config.toml
n_layer = 8
d_model = 96
n_head = 3
n_kv_head = 1
head_dim = 32
d_mlp = 192
vocab_size = 2048
activation = "swiglu"
norm = "rmsnorm"
norm_place = "pre"
norm_eps = 1e-05
positions = "rope"
rope_base = 8000.0
rope_fraction = 1.0
qk_norm = true
attn_scale = 0.177
bias = "none"
tie_embeddings = false
parallel_block = true
extras = ["capped logits"]
init = "uniform"
init_std_qkv = 0.0498
init_std_o = 0.0
init_std_up = 0.0498
init_std_down = 0.0
optimizer = "adam_atan2"
lr = 0.00267
beta1 = 0.9
beta2 = 0.98
weight_decay = 0.11
lr_head = 0.0112
grad_clip = 1.0
warmup_steps = 573
schedule = "wsd"
decay_fraction = 0.931
decay_shape = "linear"
final_lr_fraction = 0.05
batch_tokens = [8192, 16384, 32768, 65536]
seq_len = 2048
doc_mask = true
train_tokens = 101400000
steps = 4237
dataset = "wikipedia_en"
Each number is 128 + 32 x the weight over the matrix's rms, rounded and kept within 0 to 255. Layers, rows and columns count from 0. Numbers have three digits each.

# up: layer 3 MLP up, 192x96, rms 0.112, rows 18-63, columns 0-95
# down: layer 3 MLP down (transposed), 192x96, rms 0.111, rows 18-63, columns 0-95
# gate: layer 3 MLP gate, 192x96, rms 0.121, rows 19-64, columns 0-95
up18:151167160146176111147151084120081168116130175093122114162128134088164125118112152132131151164119122125159183163102163154181140127112074142155149111115115121188163153079182125118093134116109099154113150126132090091154124138116112123077133082151080142107159134086098023106121113197188106108
down18:117132107061106129110105123115131142121072143170104204107106133127126095144097108111146079202109112069137148129190143153177085096078117117124196102138125139147115171129126200163064106111184154112106130125118104119166128134142175092097115086135176147143095154191184111102116119106115147101
gate19:152149123174148135085130153143111153111139172104081124138120129121153132110107108130137140155163168148176160142139139105157068129141196089179112140124122110082133107147126136120142169134118146131114158153131126136129111120117141122104143130154116121095128107114116164119125161117116170125
up19:138111130112161157123120135140162150130130094106104125127156096073114107109164052144153110142175106089131106125121110147094139154132144076162171073139109136146100098157090153125139109127143149154145134140147126145136145116124074121122126130140133136130152141078173166098123138094118120139
down19:142165174089131132139092116116128129146092154087129129104071157142152138164131143169130132130117170104172170134134137138097090190098148173160109156132129148164134147139113124124152120114138115115123083156096110097111104131087134129090140190164110180112127138134100145137147152123132141104
gate20:137126112119167125170120172104111100124101094147102125136200179169152161098130062125141107098106149098115159129123137124117064103097136133170120066106126129097154184152107137188108080139164148121075167159110083152116130132083124126178109155144147138130103082141117122057132131122163122151
up20:161141152084152142108142096067096152137099126091116097105109108144116133157133132117139124115145133070115094194049110146132137140122123223120170120141116108129145188126135140137062135106161093085121133081116126121129160118110123145145119109152127143106119170077141088131133107215147087116
down20:089142098172125135104092096120110132122166125166153134109145120166157093137068134098137131157168150091152149174125132145131131150127109167098101138083139050048175127140129158105146093162050082125111147112168154111018100113137089118088155125176105136114146125127149101104088143087138183169
gate21:119129082138126142085076082112132124116157120134174092139044101130166118102158147117103091108057169138150169136129182193165141149107074176123105183201102135121073099197140169192169152161146135133086137176178125204140183137158146104154067131120136063086124092141203049169064095191154043121
up21:098094035159137096070113085109176187107135063133134111158057139100204058074137093159112148113091140095150144143122120199118138110071125171094140095138149158098106123146126132188145151176107120156094130147162123157128134197148145065166108142102180131064086089128150039148110129153156123108
down21:147116073152126127064112135113145172214141061123096131143088167157159073094168067115113163158104149094131149106158162154132166112083124150119144073134129052148115126138184148153108101131130095133108128136153197195002119141109167129168159123119133110101100068111097118123196117123065217128
gate22:149156130170191123156146104062117099088116131126093180128152143110095122117085173086115093163144103149118138138193181131141082139114146139160114193115100133099102109128136125139111163121142164098104155140128080114151101123158155163114160117200152150160191097106093143101139111136140132071
up22:149128115122124122114126162139110076094086104120154114155187193122179149129138093178122207114082182154161124121149102120109121130087169165069148128183131156150148142102139124073175129044165163133138105139137130106142108102182198123101086205157132148118143181166075091195110094182130129128
down22:187143118102056129039140140131102131131168068117134150107133109170127118149110059124136168111096121135151084133103090105166112109154100096119154126119144130109139133156123115121106129150114058158127093060100190093131119097069099126129089120131135077175106124126128092118080181133025132118
gate23:121109168206136131155126119118085136147147149140152110075070136090109120076150124167119167150080117090116165127191146144164140121111084139077088055112133104190097138168143167183137118159124088087120129127148084120154112090077123118134154112119100143143158147116070125106126066159090137113
up23:191113178124109154094163105149113116131117171087157144106146139148154162165135100138119151108126140130131160070090154101211132079115184162100181085137131118162162169107177127085100115142144130105136094075096117105132108072111146180126072115179110161105124162120095108153087070134151083131
down23:156189137115157161137151112117126140102103149132103202198109106157099136162088121124157098131140086174097127182071173145127082088115103079183173159127143109128162108115088101166180112125097152094113169118076158069099112118112144145144124118128027136065100174111129144072134130182127080145
gate24:112167186206141178104135089122144106125098175147152060128082132127140111162099199133122169131108124092134093148154133142154125091075126128113040109120096125117106096142114134207089159148129120128130093143110179207132181118127169114119156137143134146163097132137102122105108130117184103157
up24:133140096068064147165111154122079138148117124095094141093101091086148119134158091154116151128120123184067148100113143118144128118139082157029155190094156169156140144137098145081144065145113132064060160143159090075119117108130129129121101147089107096077157093114171114157144142179128069111
down24:121143177100147130165111175143122113155153082167177147123172149080084166059164124164116130087142124136111144143142142149122147163182137117080130133134111185144151105185152135127136110132147132142097171144121131134000126131120110124133110102079180098139112099130128157115116167189134089059
gate25:167111124111145154127153112111131124133134218146129117120121127114136131144108150062116102162077124145142160151187086186146100118128107085120136109116118144138079091215075126096107145162139144180132132119121139133137204105160132102127119134136087098106166119168129171123135098096126135134
up25:138107151093099120116150143167162126123159149101125115101133077128101137127113120083081123191111067094152155147107137128085119120123192146163214124092101113140082130163090151104108098151115134105133087108117115082145106093153126117100123136125083133128119156125146168158120122147097133168
down25:115163092158143091138073142158140153110054133105106167197158159149107128126157065141129090128113126132152089131124157151110109126109149151123120117142142083094125151097112136093125112104142091122163100089162091161152124133122120114090124137106099158089152105090135122099144065132167141087
gate26:138138112096104169116113132081139116160134153180130117124165104142139172126108174102149104134151135183071114140161158167172154151161126120159113153112078108082085160136167117170111124062202190149093107136135101118074154077121125144103122142154130138114135156110133105142118091157129128100
up26:129138175171089181163138138181146133088092158085148158124082140149102121160137121187117145143136141105188126114130120079111144151102116150093100139133133202170166096139114147108106121204077122098136171103146170143166150143102167166165141118132147103165144102129116148090110150102125109105
down26:159123117122125162139085090079185083161148134185101086091180126120182199131137174153123100125150113131103113099174139171154137172121176167147157159115105177146043136135176064153101126085167142106114153161142121116134153109164122131136140107110127124106155122106142128131100116141155086096
gate27:090163143132152148136143138010132032141144142151092127152129130122128105132127152133056195134070110168095121136166172106149155140036143152094109175112107177146182088200174124117146132122161138165158109103134114156118151069048182136143118176105187124152157093136113138123142126192131104026
up27:087177138150137159140151156123112092203105101165163180087107114155091171086132137153100123123148102140075142066086136122143077152118125142160133168081187124140120136117188129143112108090106189070047178145177106227099151163067126131153143110194178122118107189209100075137154080162133113082
down27:157121172173183153135098137114175154080146114175128079132137161133175129175131125180112161181114143102114063106107101181083156190079133158115104126131110255151126089115179174126144063105156029177153085162150145108239150148061143091100105098069160101181123162089172090102123130133128094126
gate28:113067107156127104106127129117100112106143063178141174104110093144075131113104175117137116156142121106116194180139112140166131142133081122092125102105135121087109147109067107136116110148123134067148150152139143126113079182138120101126166137157132092129096114167096170135120114167200134120
up28:138102098044120140136092082095087110097131176157136148079139114196123129132138130150129092167110066164103164152132122120130115110187103146123149131115128141094114097189170144083128099057111167156141106097117146116069154144104153119117094132114107092104137170131099130102111095112195106171
down28:134170146117134145135150101105122125138151116093193153133138129159157111165126095113152078128102144127112099129087095121109088132163098112158138121159086147177119106145175070135106100190086101129053124111087138096100102142085157097063157110132124141157178134192105109118147155115085084199
gate29:108204116155160135107141154119090117121098128094116137133104131120094123116138151103118121105148096122112150100131121135162082085044136112158079216128110142145125113148168098147126200131156102111089116159161150163113144138072177135097089112137137121134104110112117133110153099147158107107
up29:109121081107118088078126138156109115130109149184097168149084083138172178193141227176133146101113100121090134123135194135132130108135138147137103182133166112107156145158122117128141141146155141135132121129130124142142095105123158115145170174116057116150127127136078111110143153167084158113
down29:161113161159120145146126148089090154130115095129134107136176128149154144165098151137135170142145125137122070166141136114055149166110117125101117125144079115039105136147128120137182073103161136121200129112165078127124108162141148097143160067107139116161114185130145140089134142127139163155
gate30:098176109148162131101165122112110134093110156115160082137084132170155091116115081163090070133186162129089071153135194136179073112095112113116091108121172122066158086189138079157142098150189158156059137147147104210128174126069109155130125107088202153155119064142139106042092151161157127108
up30:176068176100099137125092103097121144203083147138076190129166156136101147164123216145154167122085121097152141168119106073099171144133094139114157205112123165081067153027145165067128078129124112098170105105109112088106072133138143104140151123164098089112175116115082160153157106127090134077
down30:136120144105136102185064096126114099134103109178064135097137151133123128115112133115192168129159073081152117196128159132142153175082180131097098140129094255100076108113161119102145125109122165149132158142142151122183095147149138127130091151153099067140147172090140147125162086108166127107
gate31:101155114116113096162121117155198116123150176128142093151164126173125144073111176139118131103176167123160162149150064140153139154149179114168133102137097104101139091092129119080131170155107110118138151099161125150133134100113092106140160112124123153121097084137155151084148133109128117118
up31:150119194128097135115166137153142160136132098125132100144092106163143169196145095158100137116144063120131154125142073128117106142140102128163154052153078094149103155087140095181122090111136083123165126187124098137120127116088103115144155105171115120164132177124134127112132127103112141093
down31:117171121116153111119174158086098163144106123116113138168132122151126176193124113139126154071130111114168107161168105157126146128125101116147066127145119158171126138070121075124104097157132091115149047170098138134103164147151116153049094095144079117148120167091143133115141116107133168102
gate32:126114127147117111122144140090133099122124082172147123176132171120115136036136150107111131150192117150147123115147110160100110114154145115120121120127107150186118107107103127137145195170141139117094126179190171138123129143148129168139142106110169134130113124112106140100165124091106156067
up32:088131110101087113095130128078178077196096145161132170146172178141149114140151151150121102122105147169113174121103124148088074124111178186085094144064148120106132145140154160148152150155064142120118119159145109166126117141147156169145064171125120110134145123143113143095105135120179124134
down32:150104093106118114122139081097150153128185134125105106143117084099152143166105176117148148119095118101113085145079104139145140127112162207129188130124150145135119151054075167121150084115145141176133121115125141115096146071058152132151109107111147140172112107143100044103168141180122102122
gate33:111109154152134063120129096097032115120107164129109176132073084089129127114153150085113175084134123082161081156153147152195153121146083153093135154133132132094107175104078104140137092125126157096103079132134138156152125135036085143117094123118049148080183090132121121097099136255109115104
up33:133142068100133093090140183098132074152156162130082133108133104220114133108092121137148150179168105160079116150112093130128169175174124131120087204119150116121131156148132156011085185162156185191173169111139139090152117080110127142071125177125137118094166155102093104102166100169137162128
down33:171189136145157141186073127131154155139128090141172076081152150082121078162114072159171128180085121222109105161181100131141110155160114087087102117123153121132102122114113121147104125060165099156072153146196095105146168100201195096127135109119160118171108143137188188131186129063123107149
gate34:130104139152145128064090116122133137114121108124085157079120071091113162100139148155141179101176130095087163176139136100167124142146105135148100120192132178079105085103159184094086147144171141089169112155192089120081174155080148129142102137111210139186141117158157125113142131174071101108
up34:151171170105097107192126132151118095129114152127194082144153153137103159135134157134123091110072138204122076108143110140097114186149142098132141079145078128156150167158141059110157080120122139131110168084045151135144078059172117145120157076155097092094116107064104111105063117096158120155
down34:156159159108152117127173158118095118117149129143165081129113105110145153151137102111087176150095103089150109132128103100132150216104130181113118144167134152073143169112138127138098095174119141132135180123059144252245107085120149185156121121111031090111130152117139103134108119110135117086
gate35:119129100165127122141122113115123134116138131103115137129115096100123138092104153136153156163166117162111101147181152164143135110156147117123072126170111149115126087161081134087127169104213120209151128093090109127155102092136109121134133134110145170126189110109146117096141148112108136132
up35:148093114060147112133128149066127171110126113104186133095122150120125080169107147126126134073127195134121083104112188088156135107131147141173131127138118117127132127126152138122130116129131129103143082104108130094122115169096168133187068172108103128150151172115078158150125125136133085138
down35:126115126116115099152123133176115129081107156141069147139141056096072149169144087108133148115103089116112128112104090115061088128163103139118157121109170150126156172107125119148110092109092142133124128159163167097097140147157145144066115119151060122148152134127104121103116131201132181159
gate36:119188083129162122094126133085114100143162105075143125153169102131087129124141138119105099128171133151091140191120127127207151146160177184170088127130184137095145076109163136160068179117124123123124055119130119106144111120154123085123110143112139173156100139116172113130151103189068059149
up36:143134154143116109148137119123126201054084147110177140157080033110130137104064135183142183103091081125209052129086119090108109161098083156109105170124175119099107109122093129127139110127130169059078117126186110145166127140102144155116140161138146118215160143108142175086155135086069141063
down36:149170097131116102114126116115144141123229145167139094108117044113154128103135077144048120069164096092097063121112145096113152167139129105134126194144180129141071148103122086159144158139141110097109155193146145131068208123102148077108128117105124156117138124109167165143163134172109060158
gate37:104102168147167162087131125112150171125112099200130086177077104144108166134133168125070173085142148121166155153177135118125188132113083159152100052250004115138072122097143121178136131132092064099085183087153163160124119163136124091104109094093126084181164120094154165099093176115185123180
up37:145139067089088066152150132096084138140106135104146170096090138092112111123125120096159112162090164243075115048144156112158133130195120136134108141093185144154139136119117104118206117026139183090152104212111097124147129114142120171155107165091109133161113117186108095103104104136101110142
down37:150104135155131105169116120132145145147163121171118078062061142120116115130117174111107155092155117152057101132227173110147107126154129134167136114144121184206176133103126127130114158095121151118163143138183102114127058107124127157195128166118120072132182134116114129138160166150107061170
gate38:144167176154171082128111114094051079121131157118165107133093094063159082118106159112085119139075146134099128160158151167155096156079108142099092173114133161153096137147104084174147093122183173084115089126137133140149156108093135124079107116127084158127121085118116152120169102201126099103
up38:143106155141077089118092114123081190153116144162145120141069099164136136192144113181161087125130117110095063148142092138172144090196122166107186110154094152065101148064167087122116108126141146079109094157142143112119094173060081142121124109117131110158088178080220167142119119157103138095
down38:155114153138136149150155106049109087173100143130193144087120133123143085110133128086149186125118126109079145149117142180140156110105118118143168168155127175113095072113158076163200134114107189152141190184097125139185145156091106178102134158082073119095131164072120142084201061151126107125
gate39:138139141091112119103166157104148157089144150151135160098107123114161099087137142116123119125124150125099135127159157180061106168140112072147066115134109139078121096119097138124112129168134153187119142175178147162125054114175165126100145087147138159097147144103104152130127138084158121098
up39:113122090125123141118120114139123123121158085177122128168100117116157099157146177121152171124071163093101123114126148124128171111089128131104110102108064177140096123134140154141141145157118100109130159142136172182127079127098113099112136046117130153095122155141132162108153132130129142155
down39:128134149116119066192125106106147147086114139166147136083139127137114137125103114143145130113123123113132126160116091151176157157153115154087174133127179074109131128131131105137120104077132135182135160131164129244073107116128148059134151112090148143129126172083116129147117127124129132134
gate40:135125089097150108143097128135161114124072149117152118118152144104114098039136096153125174110068116138172093152121144204150105096134111175171127117192100087115110112130108088158121125170091134129109131074120155145128125070142147139186148150164100146124102102143173140097121160111101112133
up40:134145118076149086151112131158165127135089142101148073122138154131105097071146117146124139127088152127182094129109107180101126107170093161172145130165124121119117112130101077127122124154081160130104141092095134146118128089141128129185165136191118144126097103176143106113120181059108112162
down40:102130131071137128138113121145124137143062134124102124109162175082128078133136123173096167109102116151126089114114114125145121055079134142189147139149128043146142101113112097143165112148085141144146146105114139167127115071113105149151151137216113166144146126147115179103138127098120105125
gate41:142151093158130107102103137052114118101127154125137113097117122120060115124135153074137168144118075165109151150130148179159093108065047152130088111116080123114150128120133098118140151150130146125140085101151129128108114135085132124053104125058099111153161153072067088110104161229189120105
up41:105065136066143190128144083145148187107145198096140043185107085093169160139172122137191129141112210138154086108177139114115151107152186125152131173151113114107098122126111201126147080116131103119153115155141154112127180106150163090129176134131132165153121110136189142119146126127094120157
down41:148133133136114078071136195159133141083143122145154124135180132172136163094125147139097166121114072157117129166120144132158089183161093133092125125130172194131149137155032104102110155115163146133166091127077184118112153165087101123150142096171110117147140128176122127131168092166136085124
gate42:183131154091134132099105138141115085080155176193097115112149119135145101145110140117119124152100150148110164196146129118154117119119141127067076128093154128173116199144106141109077160140126127126179112154154102103126170085146120200115096101158214096091143173168119142060128083172102136079
up42:166148110116135132086102126097118049111122117152118129103100149138149118157099122130101135125107095146089196165101076119158123102118142132139087107093214134136118152134161155092071162127090114148175136139166075144146149127143146169116180135163197153093105210157115166089121127163135164090
down42:083139136130082120117157149126075140139160081138119162181138169137082081135087118084118149083136100102091089169107102120151103084127125170148137118095121025122103135089151074115125128143102119111114120098118162119061114110113137084110144163139134126120114127130136125154123162124130189110
gate43:146099156098086145166093176106129072131112119143153154152123185159082145163169203098113133135098158228097149068176128101148091177089094057138130108139090177097081071076150146050171054113068086147123113118122156172095077130175109184210122105092105078096128149133123137118137127101144080121
up43:122179080142155063147113186162127170171152078110083109107151072158133130152076153171160086134133131092084087083093208094102108131127143150157161150104094078133117139095178094187096105140175114138172099172129168086085098130053181088141100184136149123161064096117152101115100126168187073190
down43:108122131136133106161121126179185156131129137126187124151130147130145114131121183140134081104140133108152102138124123158155087123133143091145129129142144255104122084129190126140145105120114131162139118124122173163255111119135099114117155138105175124157127133139110135128139104172198113148
gate44:120123082147119111135167141121139137146150163123082142123157157148099119138147192118086135117115113152187153132227136082094079143136158080075089198145141122124133144199132129086146095133165116109099134127066196107099094063110107195086118134160112131143145067112142202138133106163144108160
up44:152066113126126141162131126122147190128122066119111205156113111094126146144092075045118136135156091077145065170146103162088132123183097122184091132143115131090107109132088098109069110115164139108105118111168120132126154135133099107146183121170152141147129069137108138100191155122085162113
down44:106104092092141086120204134103089144157146175136130118145117194174122113188150126112200081168146147162093091126130123150068134088103120146107082122160136207138113144111117130091128115139193106160089069095072113124030123141130105203126119147115132160128135100180059154096177154149142142135
gate45:163114115105139134124109119082085126100137140147130101120106117131122146160093178105131171116174133174086132136128111127133135140138176129138161098122069088040112142099152137098118058100170107089166091058148131131099039106091135117074136121158116110102106200150148120120141105175125119150
up45:168132131107141121087120109155106104087100136117153112136128162086137090128203134151056125149096107135162132164098145157152134126142127163072160120137158129083175143126056154101144095169166137174186086057145212124150139105123132115145134158109089154135126148177141125097103093143110139101
down45:173073128142082153118096135071141118118121101125072080105153123165167152130084098093166085085110151102136136092130131141034157126116142105178154134100085124161110117135214131105100128113172152112098114085125075101089167149184094150105126150137135099127147191098128125148146127111130112158
gate46:116137115169119129129107087159188106144129083101091186116118128136134099107122085095108171137158142076121142165082148151131108136125110112161119179132184115104080140088126088141136109113081127113130132096134126151112132092156100136147159131069170128174140117069146124201093153110130186121
up46:133117171176169175078094131114125102103150113098109182106125136138116095155151109100151150096077134102168105159094148166126172062123149138109226062130079121102123155134087080120156111111159095089201065055129097151121140148146064110118117145114113145055106160184164130116113147133109127123
down46:166104111117141177178154152108126135151096141156196153156136121058117087180134118146149204184136143168119131100175100115124180118087130125105126176101131080172079148192133122103145170118099110098187152116154127129000155151108126149093131078151074126132139073111109140150144170157131135131
gate47:157151124142145139111089153145167155180086154137152111060117169170127124138168123139070095106132187157128162153121152073124099108173107129117187133077133179114159168126152086094116129158067106088144100130115091167129164155109078122149074154085203116142164134149117116117049167083182154136
up47:090155083161144085170143142106061101150112123133151235180134164131150128106148138088134107167088094156069124070188070127111145129136111098121148124089108131123153083175162147155138232200121151114116087219105113155129131143113114152101161110108132126125159146101116153094084162099095120131
down47:130162116114132163143192134120116154114093130098136126120123110169179121163136110140078122158127086169132109108132094069147092063153162063134096132181103196074189110078149162066140189147123073117086141157075152088188144159132125131069105177114107160170137188166115087104126149149099093089
gate48:144090195158139084155147067102122143111128101118143141121095102113131118085149132125173178167086141151159097139136134180171175102104107144132119161149102122145140087146102121151156144115158085111115091093116168153136112144149120124148118105106103165134085059101145157105157180232115128079
up48:104162131124173095133131150093152110193172137114126185152117164085099105101136132118166100156184138122140181102142141098156139159126164133127050091129108133077115111115125117152092147137056145153113092244100127137128141159088119153110125134100142110165137171119076171179179134106162089131
down48:169119097153128119133143150138116100087176177144080129155150120092113112076051101079151171089148111085131088136157113080179116155175124150134141126117168148088151137143125141176087162117134116105157080102131068109075130113114094095181146127090091142132162181113083163141146132151145111198
gate49:106163116057095083122095150197102167147154180171145134115119130176052114153134074094142139065163148205087138131095109152167120184130148136133057206184114099148085154098191147167087130136172176088129178153140174143152076070134124093124147126171156118169093130111105104131104139150127133177
up49:105099156118048129178099082203217181141111131162105138196135134154150102126180103164085168085150062164071130120102154142101128168062125136163118117110096126108152139144118155222150136134117122052124194160117115147151093114105085149105130109168137116168168094097143100090137125117152137149
down49:129173114150169128156135112174123176144160164123077122132114155178139119138149142155100126097125151104127094113106145114138115210135115093158161108105129000137105118118112151162142086136140155107111180103115142138000130122148081092092124085180149155094130122174106088126163114103129130140
gate50:170113095140153127152121079172103114158144136195153069108120148116079154086128131140160161118181139176186069097096177121146125143088165174155134131101157111162098147129139105189112125118092069100129189115153113103124101128142122164211105136130146141142169099144219156133099161132120149137
up50:113163184110097112085137183100122207114103103094140187136102085125142116176155118125121128121088114092068169197167099141137130130192066084131107110174079151085148124125086161041107132162180166168147078148108115148121136113131122083050131084110128114113051128118072118118139106127141100138
down50:087150157121109092140135173123182182124178092147143136148126104107080148132154114109100136139133121129106138136169115161164132153148100130135075152150155246129136088080185154060115141112136136149140128159104161187153130130108120134089139134112148062136112136115132127144102164163120057112
gate51:161128189116105082139129087082143126089118164219169106111126145073121138104204183146114090127150190115158147144180146134154153125198131140134093104135107132134102138165078122124139132200146160129106157133195172156132151058136148133168162144134149146130110125115143151134148191138123131147
up51:094136143163082087147116106109107118097109126170141130121140153100143097092132138143103098140143183123133193157160146163146149108143138201135133094131150130162117130134095084187148123138109147106109135128174143163104122106097125118133157172138152160098173155165134137120184205106128153109
down51:073140154139106080138113101118124081124130137127141106134118131115128102144135089120099044128109146153160105126087130138133158042144143186137110095114182098142154098114139050135162109096105169106173131149131111165117152146119138137158146170111209162137197172158120127121181132128123140136
gate52:177149180144212152109127194135129173154135131143149094118199153084171129066161094152128195106144135117121143128108139167096141128116130147123110093134093116089150192110142158146126153154111108101107159130086103153126103108209132158123026067133140143136176155141112120111087216114183121195
up52:172130143089191146082123206121073143140114133106131081164207148108137098112147101126123172067153116142105153115086108172104117102094125162082094120138130075140174161096185136160129141121122111129127169100084083155096092116126168167107076107188137174118175209145082134147118144127148125158
down52:114173111100140095130120090166072114148157131150121111131153119168143102192118104113077089147152139159181105102117086149149144104147198101152128182095160059132148098135138044170143144112125154139149126122112163080255095141132127121081141193106156145089064156151134129179165088097124120134
gate53:139113117112131121088146106077102194143097150210162105089110130174120110137110191158150169142142121109096122183121106142096106142175100150111121165092092117088118235173108158099093117145110150090133133122153165145163116166138166119112181137145168127153082109147154121132129107153148071085
up53:112110090117109154074140118070084167169062146228162136085142124160171125146092179164139156166145153127069114153105115122082082155179122183132128141093064129107126232149090171130124125160079166102102128143128122156160110166152164099117168168147144101149092123145106075140091158142172076100
down53:165132142150145150116126109127139105117128154137094152106154090102107103123132093107132117145108087122083147155127145158160159096117116173101170141112138117153142108132113104148158121076114130149106128087089146164056128120119184094100151063104155169092143123135112125145105155081105236199
gate54:126114089085051107156068096139104116149136142079122147101144122175124144170107185120090096105118089196118166104113135084167087114165104113078152163115175137078120148117143135142133034120084120085127166063164128107084109114083127107164110217107109062115133176151092088135085165127149105126
up54:109120110205175146136174098126199164129115156162142090173066209108115130108142119102137180101146181103213094105159104128092129117084153108113139149126104135180136121083146191122161142122102142162177123112147195215156174138118131162171096109094135174190141099109113098141092158086167146156
down54:164080083056115167147091119104115123155105156141127146103155128064142126086135120187136129101079042129115149126161162100144155172144178206075162143096125105078121111115123090127150106077159202113095158141160108123028097128134113163181135116127101064101111143119124170163104145131157147091
gate55:140145113179151128110094116122191151130088068168149126096051090121115147082168204103156155117168124124160097172138097152108132125178107097130100091150113182109081124146107141099168170104171114136089081135137144143132101150175102128063144068097097135089134091141175155138126092189170166148
up55:110134123093114198066139127140178160137128126124139146112041096119167105078191163167145199178148087094176102166098097166081139116150115095159169080145152163141129122117113194096156171152163159145123171125150091108098101171153181167112111113111098140133056075116163180127121121146129136115
down55:129149162146157091152097160150181154160094160114061173174108141162147128092143076134149102152131153124138108181106145150099176149100065125154188093086122166158190160133141118104106138101152140146131156114132155212085131142117104059097152099133097074139117129110107072093154085149076181094
gate56:139151096117185086132130137117122117105135144098142167139175150106080120118180180093064098182117060148133169163157150138154083143144185157191145139135144145075153112226100152118108186113134166116153118195163139145125100120170116181139133134105196128148096130105129191100136113125132147084
up56:130128142152081162154131088126109187144142135175134100147106104104137120106115081137183126079134167134127097099177169107124182129083106090127106135066106170168082140136098161147138133140143125155098168115096081148109185090110138110131125067158097176123160122144126099105118156143055113209
down56:102094117196162094174117095108120149107123163152146113117130147106101110117147153132118144156149102141135147148182145130172155074146149148139123137113119155067094121193101170090130189102083191127184177156147132160066142124131142141153134103048175120133062135116104203113135115121162122140
gate57:211107141189115139117055164137166088098182148157164166136098115062055146113152174075102068107154113155136138188100154187206239157136119108176108177140159164086096157143099131110154141121156120124130109071144094172049114100159077166125177114202185087137114157119182117099149120121083136121
up57:094127120069141104124112106142069183114145131085104075127132108143140128146113085085194112186100148161131162096155144113093067157140133130108141109167123137214131098179146114128078146108127155144137175118102119114159127146114186124136104102055109143100150142155044158172047178153150128160
down57:157132186184156099149122072136125161116108131096124118131045122084089173125124116091186102114149177107145113114163115142154135139112125123158097151121152126136119141152124122169113100150157191115087134124148145173255107093107121099148146091117172118137126094129141171142118125116106071168
gate58:142146142155135113148122129090112095174149134164119113151098112117108108165117140092122172105134141122096124169148150215173120116073096139180094199110135135149084111132194115186089148116142122051117119175150119145148167144094127098128150092137149133116116093139158148093188141155170065094
up58:027070076138144192174120091139147080143133110112117141087108144091131109133106144092115118139168167069081130110143147140154094143094117127184062121100127137117132148136066124138106129144117108134070191118147088182132078127163123151157092141159148150117130113089050177148108146098190124144
down58:125057151155180147176149136126197081150134185124074094102158156079187134128120140146139085115147161092096165153093131162182143150122144140169072144109113104160195125125113105087100121132098127119132128092150139187117089136172130139114116120158106151157109158092118155121077165076167157139
gate59:182168161149143076125056088125128113123086216126114118068153134070090153102142106098191186161153125123175144160082144205173173141101207163140099160154102148075134151106113120106046132097176197149126094096177117166154162056168081181109174096042152128139118060142116103162104094230125108097
up59:104070055087099131154139131160151096141138183137170129112164153154108190146079193167077106141097113183100146086196049049124108153172120112105130176131169128143089104146158124121182078174110084126155191132138137121110119130114195082163131156170128094098134160087117149130141137110057124130
down59:147110095117168111094131073211109137117156160132078083094154141201071210200111147142099133117151128194155140174110119092183084117151154149137127161067104159110108103119095178121095061137101100185189128112091107067162110104055157129207120167164154094151129085116172093154123143101097103115
gate60:096129126146138111048135103100154124159123157133139188128097118075122127137209130132141153146076113125173122075152194103115135136133140138172124161078131118105128130133163060162073100144162106159162183179150134136107148109090181174161137143131101142153128127150160174144110167177093092069
up60:125112095096120172164159201124127120122130135111133129159160113137102153119079180154100133109127125161141137139164085154138071160109156083147116150206059123180133119119144152081167117146164133177069075095108179149089102084189085109098087119112094112110131127087075113125123106129221128168
down60:124114097138110109154083150135141151100163113127152069111147099131102150138115143151103127097169084109102146183135153106118137168138161145114130135147126255097128118123146147116116136154157095123125111117109124111255120126121132148088119095139156044097123079101123123100163131110145138159
gate61:162185171108195120144115097184179084114146157128160142075086120209128151079205206120139161127113136076069167120172122111125164115122093124085092105187076143081117041113134116143152069084160151136119112118081121164098138158129182176120117105156120081113058081096113157149153105183148154111
up61:116095098205165176090127181108100160130148140159145146147113089094077086158092119065145088107076123119161161096188123115117109123120150110133101156142035134137103117140123139101155076124199092172113143166149197126113130122116113144129072098116149159134157117047145103119179095152162072112
down61:057141153194110148175124104133121101134140145135194120187094162108172109071112143174117153148181150142121086104182115215114090179139107091171164167114203208158133176139201123134119142162131113148146149191149105138164098109131090070104119203072141066089115150161147144165116090152130064132
gate62:200127134114149080174080073128093088064113205126143032183157064123133166140123168133157105062113075122128126117109163192132145158130180085023095173204082118152036114112082109176111087213157084110156167091235122123133208096182173197149040128140146123109104101168112153184054097214044043151
up62:124149190176168173133135135126194145163127116128150127131099167117139181082126118199086195111169199092136131208119107097144195136163115170182142000072162149066177130100161134114079165082100175102144140153047071154115076142114117050164174100112126127123184161096149141072136176095162180122
down62:113152225170135110218155121167133138143087167109170098167110105102132156125136105151064162108108225094150057179079105125104160169196117134118162076173143144065052128118141087195070162155144136081185190155181146161109126141114117127100107154137131172128170181193115150130167108121109034127
gate63:100118107178152111082112066088073134114174115150125081096076167149125089087063096089186133104135131145139177130152170161192121091061111176062070166107084168119175178117122131183115119149155117106115096148138111132115183132094136124135100116130107119117153116103079121090122103098153117095
up63:153088055071114126183143125111174105111157176112105119151131111113101160146097146036079020122169134137163189099158116150138107119101080107146121195174178135114098127163100146105151132112085139172118154068160121079092094079116165136105177140124154121145137112112098166171135114163124190157
down63:128159119062136128165152159164116163179077197112173126137144144127103154138188144099113059093143133093149164080097153100123139064083147103135121113099146112131057112110078110115146125123079103119076165167119156172107098062111148112185155147134160157193177139156181164128135139072091101087
gate64:127114047123138174095111193105110134090144127141110186171123167152168140126102132076140061115130124156187139152224104115089106128149146114110087171111061144113157065148114079130130118115136123173119132088114128169107123142174096103083112110167109106134195076121106110106112114069116129114